config.yaml
positions: "rope"
tie_embeddings: false
init_std_o: 0.0
Each number is 500 + 50 x the weight over its row's rms, rounded and kept within 0 to 999. Layers, rows and columns count from 0. Numbers have three digits each. The size before them is the row's rms in percent of the matrix's.

# up: layer 5 MLP up, 1344x512, rms 0.0229, rows 393-423, columns 448-511
# down: layer 5 MLP down (transposed), 1344x512, rms 0.0223, rows 393-423, columns 448-511
# gate: layer 5 MLP gate, 1344x512, rms 0.0233, rows 394-424, columns 448-511
up393 100:468471456587508548424583499542544603548552450541465529534437584458347456505461500546514447426502534559544487480482478568502449517449549502383466505533536563526492474488477551575452572477464564
down393 102:497507492502495455452379482522501404453469527530531479493467495480546474373488471516455498483542481481430521419622535618535609503460461540514505551574471507468404493499578437454505549498407549
gate394 115:473526436506527551463504508509380455514415521553474448507540578501601504453528407445563509499466541514460596471491493501483568487550522454565449472491466504531557564462559504479528459530612502
up394 107:538553408469487532441459441536618453467567503476478526520489484398524536469468462500540443428518552547469530386547587486449451547502533474564491406423527449457429559477540523535517502503417486
down394 106:488507417498452451521494423583534481537477488476448512476373459538481530561508491526481488482503558486506427564548563474527437509577467525420476457539508438472507533509573444519465491508533490
gate395 103:511446542533592542549542500390472464483559409511531513424563571550548496484501470565513546516448493588505517411549614451426461510530584480532543442493474491447448465536448486442520480531537419
up395 101:470504494575437405489471452507522589467450463453479508497450503479464518459387404554496538520534436522460470512508521546492507489545520499460515469563529492562537513416468452506497558534521480
down395 101:461500494483447497453532501546532484502451526542449531488512571521434373532539422414471533510487477431519504536552541469444476517529522442440571442477572462546432467496491451504533544540541585
gate396 101:492471519535554542514573563454515544484564488545439400524544533564515471491499459499462499561457418524486505420480458494522481480427506468505475524489454432451460554494551449471515564431505497
up396 099:535435511461370420562460541502445466419464480512538521536504513447502519566428564527395470547592487575487455549533514465456486511547480474536453457482510492408509567569519480551432469428532489
down396 101:489516435510446576580515619474440451530569509411510507538523473635533463620429524534604463556567436506445539506513477514546487531571514470519498441528444501376416482499434345582459476465556458
gate397 092:463522459517473561428503491519548539493500474530423529418393501527540511470542476405502435542446538444476455516480510486433505600560450475473509528503494614388493509534490575441537572530513529
up397 096:590481467427358522439478548462494539513463504508500483449488444492595531454524481592481486493590602552504486512573489432510500516540509524500520529609476506495575460470548625448506566612493475
down397 095:582456572543526520450575494368511482564592490460496438530551526481475518470461489530478520600397513464452487519449521481539501431462466476484406522485545449522523574499514439413464555556386532
gate398 103:523478511522457443377410518552578543402457542565564568522499548475512571543421467609500494385536527431526458605415521448471506495526523437547520456514514543598528485516618448604547465552423533
up398 100:487491483436470497560534604519577463493538551624428497465545430628473523456510478515519490520516452568472597511494526342444453525494494547440465531539478539568497520544512473533485492522477425
down398 102:488528542567463488469561599494544510489502551501527551502537576553421491488504491403528430476507517550555467468472611503598495499542444424492522512488500502536554489449491506587418546475578436
gate399 098:457468522479557520424454655519523528570574418526520586372528510472512518497499534540471523468494556445526407520500518504566477537450549586504436511538504506516521574499468476469572487488514543
up399 097:468438415480460448516592437484484414538456500568485530540581420567442546581476475514502542511425522469453600465463509467350503519521627558597424529577553545548451404489434525485465439522466443
down399 097:426485562478463500524452437454441486558456508464486464467506536561497501582451567507460488523392502529507488480562497624506536504540478422493452513467527455438529509493464520515433604519445533
gate400 096:447504444586480560520600473458483473420567585518518501462469501548517482466545473452520522472478492487526422481454460554523457553410525527510559486477412554403495484426537485496454405452443430
up400 097:523501471494429492524531439452451455436540505411421643490403417530516460510491524559581501477432408492541444478423569504554467464457458529519600444427460496414519482474493444462474470440512430
down400 099:456460522510406452557505423457521564601518487478377584542562469500426492460514504529521585628589450523514501471487534522530523572499492498502467487546506485456571526538474473534504518466482468
gate401 092:448532505438493433473493467495572406537534459536516489526571417408526469530528492609513571442464393522505552583424458461491501377512485498562491517548560468545565509644515594470487502437417480
up401 095:548547387478527553456509453468574552487512469500453509397480546477468516602451521523479522476470493528599466460507550492445384480577490505590491468525407400481507512485481534553513510472418491
down401 095:501514529486453443540473523636517413589587457442368575467542495503498485521495470472536544510485513528528529569555461507429552503536516470572485520413440491453524403621590487495487486457398495
gate402 112:466466436476523492558521544513492519634460474602563472510517601419449571464488450443468480589449588551469535519531446406443419478609558481525455439549476544533420516472547504543509494481590469
up402 112:544481502480459427406503499577428547494505477511574524449481437504503483363498565553543544528471503544513463559605486454521538473417509478529513472537416504513473453441466454457470537469513620
down402 108:495482463557469477572543445489539503508459483555525410543535455541497491569499430601481511623521501473520513550524539469576436480542481548545468501427548554457518432527429486542569596517465524
gate403 112:486474435535587436441455558521574529537444466644505549432459537481543502471471493468462473474474615477559488496521521472536521447504529519532475501562474555465539510613447550524500405405490459
up403 119:470482519452506500505444516459501534518454458485570487399612515503558503485570493477510557591411526519521496381429500447527502582476484487561502509467547545457559467643534510472474369500526531
down403 110:505477591447564435522494556466513495542351526568514568438557476420543571440544474440509571579579463494452543487602388467500488452510523557540419493570538420507550532543537449456568447510462439
gate404 103:533468451488573496525439551471500516428543455512496465422575544530462566517513311453491525538465582439471389479487560485460430526498501521447566513540502567477519494592616603469513471563543443
up404 102:449548438615416483414472493497453400501471455510573539509556500396493572494555510516470401446536442408539487484505438489491605462458528558440443489454506506410460488511481513509450481613472490
down404 103:576512469432422519518483400452428471547463449592554639503544489488553546474576501486497392479516452447542478539487424485473515498522514383458550480464496450457506561419450543474520422536504487
gate405 089:526538493489553522499451482470497556520461460557418409483549493468489399466495422513520419437446479572484420441569460567480517483433433459562348525474538502570456518541523588466420507441537461
up405 099:446383466559474519474582524524450433491539503486514534434553552486539542509571545488490515447492532484506558538468568458505482502580549516508534466518533508421494572485558473461533471479511529
down405 096:426506505549571568392517497597432486448425438564470434493560544469540611500544520474474564539479533460478545581470530521504490499509553504487548434550452530438416499566467446405542459496495517
gate406 095:510515418469506588456474532537480537534584489547460523458528482470442486462425477489464501484490506536505451457552616499449466546476472491506350456527506447535484460485523649481530480546510504
up406 100:526419517478529546499466480486594434514523466534527555506499503435492571458435501407509491510572509482477542492520506538422508615574519549485458490464553428463489534386472487415508550510529489
down406 101:546553526515473441510521506458562582463485440542449419525533512471456484431522563444600472556429516476498572501459388572530496527475514540483436496566530444543443579463566458466508578480495468
gate407 098:482458589492576488556530480497571395519488477583454467496557522488561467507430459549444542431501486477562542498476506566456517457508502533537393459572495509490587531499501469498545485476450476
up407 101:464484570536570498504486455492507539450510483429487382480437524503488578529474397506423408407491450503471591443502509456535509523601527590487473492463488438496472533476378477515462435538513568
down407 102:527491472482509498526519558594487596586585521480492465451420531455503514567526539495541478554541604483494509490491637430573470509468400545543407472443596491407516471511466515563490459470443492
gate408 108:513439428541528546549555491504410542498452523549511504536567512472461548532501462541489574474423441447529546533536551466513538582549503560448431482520445466449490469501474537516494496436489541
up408 108:555494514472423542526560460557486564498570420538521555502636465443439394555464490569592497437436497513499490565473465516401443449472548478494465510551517574479582402616509481458490560501398498
down408 108:483498553437486422486514503481626508518481511550496484560518503512485535540484525506528500507450494599540544494464547554344597467557528546485607539527393482559464503519457468536535500514485564
gate409 108:535517444550532436516483507445489496513514655487497471448468451591412478482587548528511447498546432443547515474578485530569433489603421463438501512478457484559554466543501504480532483514504473
up409 106:514562416537539505423495499530568515403494536527487424503516508607558625421529471456563553456498496439528546580420507516501576532505497489493540527514475478618454466462604536579568466451508555
down409 107:525571411555555572463548589504513465509489456510475574413563497512540487506513432484546442575521573500491459460457522555467557439419563612613434508448476507586581451513539566531499460465488459
gate410 107:572510414552527549406480573519504503528510466442470476500487525511544483479527569498545474423490482493386549532540452519510466376503449409484497480489485446630549486564482566481600497502548454
up410 103:553538420558536521573468499534461413448502512520477499543479568522584527527567590595461527504514569478454485440577506514405512497453507501425473437371490544432463589463444497533505408590479538
down410 107:433497467535525432472498549553559494571451562513552484496487574523532495495490470546471481476510521538484506541614517416424504524575471468430512482413492599557572431464519485617501442433459513
gate411 096:432539592597521412533483482475506455458579497508557479418485476534419476499515567435540388421437568505521516535534457406533484504588469504600575489422493538495600492562587543539491500496579483
up411 092:529570502485461506497529561526580473459574399444436415447452445417513513528518523527529642461530469467424478512528535502525408435477500513518431479521452432448503478475458541473537489461561454
down411 094:498445529525550517449520531520524427441504503502543533403560549567465560468374534559462585487462525454598489416511529522452562581611455511469559525414537588451488534480511483531529430585518498
gate412 107:500508522507490524424520576450508432580486528444535588538532475528533497370509549469461479535557448466568561547445520628453480527453580453552523586478550524459489531458464550456536423509525518
up412 101:503546461460468531444480538505427426522424470465544563517503458495514537504552507479473449434480483410531521561479409557569488516507573410542495556504544542401527488487509510502498471441526522
down412 096:516472499497546453586488452495508543453503435556475391466531520490477490564448476529554581521529505614512407471543529404528530435524405544435453377494396462562470460483503506514517618530456521
gate413 092:550396519481544486542554578558485514461573453509550454494489491444491480471591492529435532511415586466454507476585514564445429451485520467446480473565422507422463482489552571498475514609476456
up413 094:470471617466516466475492554584548391544556432440523471547442487472436500536499562498361515418405437460516515463500501574453399417517506486504442516524461480535397473543555528475536373503480508
down413 097:383488544498510469508477397486480532468518449585483508512477446488420546553455545492593401455571426488527510535603400510578503474600567504503497501416515566567482527437383490541470598443506500
gate414 107:470500422461499429526481524469471499495474456513480519469487543495442542465561490499486524473451470454484495466481567535566514488559385429515532464472423458463577558494478525518489460559471503
up414 105:561464523511512534432535571543514444440482588520533459499568577545511447480472543459591491545511466495475400452533487521486521623504556419403481519432486523521455415504411422444503399461496497
down414 105:555458467496529515514522484504505487388512469482585589492552525570508503517483489472463457525556558588491461487558492515610500518508501458415491479526487477519568420513556556423496489463542463
gate415 101:455511469494454528482468500417460428516574507516576518409505427471433454491563487476540488496464555479447421473522483537469462484488485564488560457503495453470559485485595505485486504554526546
up415 103:476587556543542376658501558514538433503583487496458524487500480529526532481543520553486523562523525532440448511485427504674523494516506455435451459487448504554481518421453437553449536565536472
down415 101:456551513545513444439502535467572446583480579618566493458383558407512393560519449367547440504488543545504447419509485464485502492434514491559593549474618525482585460430484522455468491536464488
gate416 099:557445531450527539497453447528472412449597521465458482470445507656469593548461475526487526468469531585549487453479468484515518533595428491492404480465401528479536478555567517464577452445535562
up416 102:465555463471464517417464535445478415395516498522505564521508494505538466423561467371469406515484562602475406477430412575485551506525558509539621551520610591489473518448540600505549422550445510
down416 104:500561496469431421616553474516540398441553641444555497613461442513405550525364506467506551504470536526536452377530525442423521500473604556547543451418425547385501516546440613462517526412453471
gate417 101:478519514458507481519528382559497480557536533491505521443467521471504464579575418486593509439497535557496516499477471558499455501607635502545474523551535503432485567530597437497428457502484567
up417 097:463466507527529479571592542459489527460555454484492547524532443461498467540498494531646443487566488525446432558443452565521497460625440548550422456544516464486530474491540510507563444516487573
down417 099:557582538492520461453467552578485469484473434552534499482436386522477519488416528524476501544497490449545436485501533444487568520473517503413484516407506531512475481601473465471546503495497467
gate418 095:394392520512506549494488533529550467430492483580495431538582536515613441472492393411518526455470591579514495538557507511453561456504465522512488504511449550451441535565544463490564460594518568
up418 094:484546448495440448483544555485487518471425576456582538588509481440509567476456568561531395529521427525423520522483508547498465548463465514523605602438534471565485523486488499496477548475486456
down418 095:510550539512492431458554486550530481482527433444524603433474525491402451513481553521471509512569556545520498525479546471552514423422516523452550418484545500463474418402604509418521532518443452
gate419 103:537526530547477473489531525572377529552556536571449501429504533513504513483463503502487530467485476472455448561533477447440523392489478451531536547518448470415498522508440453593483495509504580
up419 103:523525457502513486455549545439543487508472567534531565543543513469532460468446568465569486443516506460544468439585509430494412457513473504525568500437458507483555462571560490420577469528501551
down419 103:619448517531532474528487561464501499563540618516501452516539434481530514494532435417502411499528521445505498533535511461464432449545518644468484479431587506430544407529528524489496482492485414
gate420 110:528499398477563450526454490588552562461469500532560518435513579487556536462482448526507450546558482547498397513554390510549424485464475522464415496537447493527502488508467571498544431523461540
up420 099:489479472494512393450410437508620574455427510556542525528480608508462515478456525468446538447543429492465555541438525555476489494606447555517501525529467527554465544456398452503461572483494496
down420 100:491421556535414453518497502495588476493427439443435446492508542573550424543490525500456566465511479476488519508496525461454531557491503501528516522487560491485466501526521481537475486455424463
gate421 112:453547546476537499427437488528509477458500471534445433479479520404433539476570463545464410494501507443534481467537479524479441498565514415477538448539441492476434476482532483485469552555450461
up421 111:346468597460474512450515499492545491571616481424468503543498524410568446478510572546480506512513385597514577528490382498408460505585551566583532385512501507560546437514569424490416611619561413
down421 106:537496472435502432509475444457514416501507456475486489433501484519566466422492628513592534499449510518553514413491464462522508430452491489535546519584546486494462462527580501460493510456426574
gate422 098:479614444455550457496550558589471510585443527604463427472523434528460518422490517524538538517430567565512523459528484486479531505491540541478450479531439554430487483592507456533468416478466607
up422 096:494477472529530431501433466437530527466363520493482457457508577490507466557519481533476436430524427499397550576424653520580359438528574407461462507457515433459451539571479536562491429622432408
down422 098:575525482403521602526531494467482558440569517513529349536597501550489513506543497390507486460516518517496531466541496570512500523514477471582538539466523493474496506555516489467497466431440439
gate423 095:573580490468482517494463515556547532609497490512555525499525543494542557511475433405410438567561597541504459428444480536583503564486392441466485599563544460512580532496519475518540464597518529
up423 098:460448657488449479439453539559460535467446491442457549561553495517417522513557517538467566490437493559436480512463506441496438413488554518402577430441476484501452557575426528530473594508524603
down423 098:484501496498515507481504504483535522400516504472508491509473546436528434473542469492469491395472498494503468499500516526468552627526462514458422557563423514453542462528434594469470584555540520
gate424 101:492614518619491498553371455454454480499521545581510560465521470520472493483488504495527476395471546478530456438403525459482464481515520460539544471503486499477598529519534519466481504535434577